Weights of a small transformer language model.
Size: 2 heads of 32, vocabulary 2823, 1.07M parameters.
Architecture: LayerNorm before each block, rotary positions, no biases in attention or MLP, untied embeddings.
Training: 149M tokens, 9076 steps.
Each number is 128 + 24 x the weight over its row's rms, rounded and kept within 0 to 255. Layers, rows and columns count from 0. Numbers have three digits each. The size before them is the row's rms in percent of the matrix's.

# layer 9 MLP down, 64x256, rms 0.339, rows 0-63, columns 96-127
093:148121154135128139117147118126129115077134139105152131093147112082134090137142112118144118105064
089:125138155134122115134144135141133138151128146093159129128139100112145116131115126117125137170132
101:126143076126117124078130162098125156172138122118097134136088133093097116104099131152102132111109
092:152152131152114132150146135101136093113117173104108132119137115144105152114142146151110136113106
097:196130161162133132109106116158114128115138097112110129142126114098135129112158113116098089110100
102:101072147165159123129068122117125174105147119103140151153120116133135115107195140140123108129101
098:141125123147122152179136105125125134140153148107108149095101130164118138148127094105104138113162
098:149155103130116090140153179136124096118112113115121109156088090103122118121156135115118144174090
082:145120161133157161133113132133126109120139137122147119136160124118110082098168122163134126109139
107:088115118149131149092105129126134122129180179093129083085130086169148132125117117127156146161116
098:134111188147107099120147128147132147134130153137126101086116121164158122078158116091103112184148
087:156125078122116114083087144112122128139149143152153094122126105138109133146160168178110098112099
113:142128103109119123165154093148125123109144087120092129151134159125131179159111141122108074127124
092:105073163147107155103171159118124094135143136125133139140156121151106149159123139126161103102130
111:146193157142135140105137164091137120168126148113112134152131107134129107187152118145149128165131
098:144126131143123108094126136116128125124165161155155094161154173114139112170118103114120129113179
106:146110115151118128151154135155133126124145128123158161110120143183133129105119124157139124159139
099:096121175103149126108091098140125113131099140136127156141116106146125142095149122111114107117116
105:135146131141158112097141116098122123124111135119106106106110130173155144135111168093147160138142
094:126139109140121105101141073151126151157056118145147138067137147121122175104169122148145141177114
098:132116099132106156082116181167124093119115122148128127158174083141179082098121104171141154116137
111:093135087098120127148128151140134136093107091105102120103132177134102107111128117106109081125091
099:152107144130123115117115107077131108118146114124142109129092177097098106172132112139110104119115
089:096156143117129139143113089126131148083141095171095070102099142144159130129174128117133169149115
100:128139072155156134127150128141131125175100171127144084194144110148099119114141112128115149145155
093:107112137125123109129103158179129091092152143114049169137099154155108123128100173107181120108157
100:147082154113118101166111087141126137092169137106144156120134177145113161100088159108086144145132
105:150146137110124124128128104109125113152142094168153154117131097113124148119129172176136142172119
114:115108126107139125156143126075126139074129152099155142109148119139134159143129120115142127122127
094:149114109139142121152108130134123111119081090093102136084139142119101133124146070106133089133178
093:101095116086141118109129092104127167135137128127110147146113117126130106136119122106160123085165
094:134147137117122142105109143140127111089164108118120117159155088132116105119108128141138153186117
087:142141125104116097165138167158131160154123115158169122131121147096154085141081121105126168121133
100:159140085137119112168133159102127097173120133074154085153143103125144109145097112142161127073107
093:173154113176117136100149139154124117130111132092128133107119105138136081095116095102136133123152
108:114111091117132141095146133100132146112102096133150137129103113105150152130113116136134139122159
103:059141126122144147165132077133125138128153150164142103103117140153092082131121132180064122139097
155:116164110122155109132103101173130154096107100114152134142153182160124161118164114114100088103127
090:128116139135124130145104106099130110126124109142077112139136130070148096112110122090133146142101
097:119163107080142159137127149156120092116086113158159122123181112148123143158119128141158165108127
101:135152138116123110142142125127134124165097172159136132141135133090137115122139120093177159109100
107:103132087083154106140153135121134123146096129125122094123103144116103140125124107153113107089127
096:111141126084142154121180086084128083149137124122088156130117146152114139117099148120138128093126
087:128110130135118158158106145136127135157125143127127120140137155085161136103100179113125106127159
095:141167154151092108138138138144118103146105117144117168083114130137151094153137153128154107142104
114:124153117138091138133183143144126122122104101124114119152098153104156142167125145128149149135126
114:061098101113105133123121127120127166101097144124064180158090108145129170131132140103164161160129
101:130101120126163120090079168153129140149110130086119174122125163180143154113099083113120150126130
091:116133144117083120132089128104137138139128122153105139125134105160117106132137137080078157113103
105:126153149108137138130141132105131142116132122165142164164133129096080108114129102152128103135142
101:148130138146106137137111147131134136165138154125107143161105091110110121100145105156150156111113
101:147130101126134112112164108105122140116103104130155115144142122133128132132127160131139123119146
096:172110106120147141119165125144122119108151125113129112130125138105123167125116126125170112163134
084:133144135122166154180118115150135134152113095155168134131173105070135156149161135142102172092188
095:075108149115166121178099148156124105117158149097153144134153126130173091084109165162100126132177
106:117110154150123154120118151131127102094154133183104102171143133169113146114120164107142164138127
109:132130161151129127090128110139134148178153125151181145129099106113180114138103120100137154157093
095:118115078082125140136159051129133127147118121107140105108180163090144110130114137157136112108101
086:115122138116120144166140125120130155127133116147161122152128154158112185184128116139120117146156
108:117139160152106098120111183106119155120131141142126130110135116113109094080131134151133088149118
094:124116142113131129088077172138131139130127111145076126088138133076093136127156117130117112108156
108:094116162141117135119137090114130112167177118136165122108084122129135139150120099127117132100156
098:191111152085126131127099110129130166135175136166099158087127119137119139198108165135122129140118
087:110134125139130126146157150129139149135104155132152130117126103162124123145162118111101076102127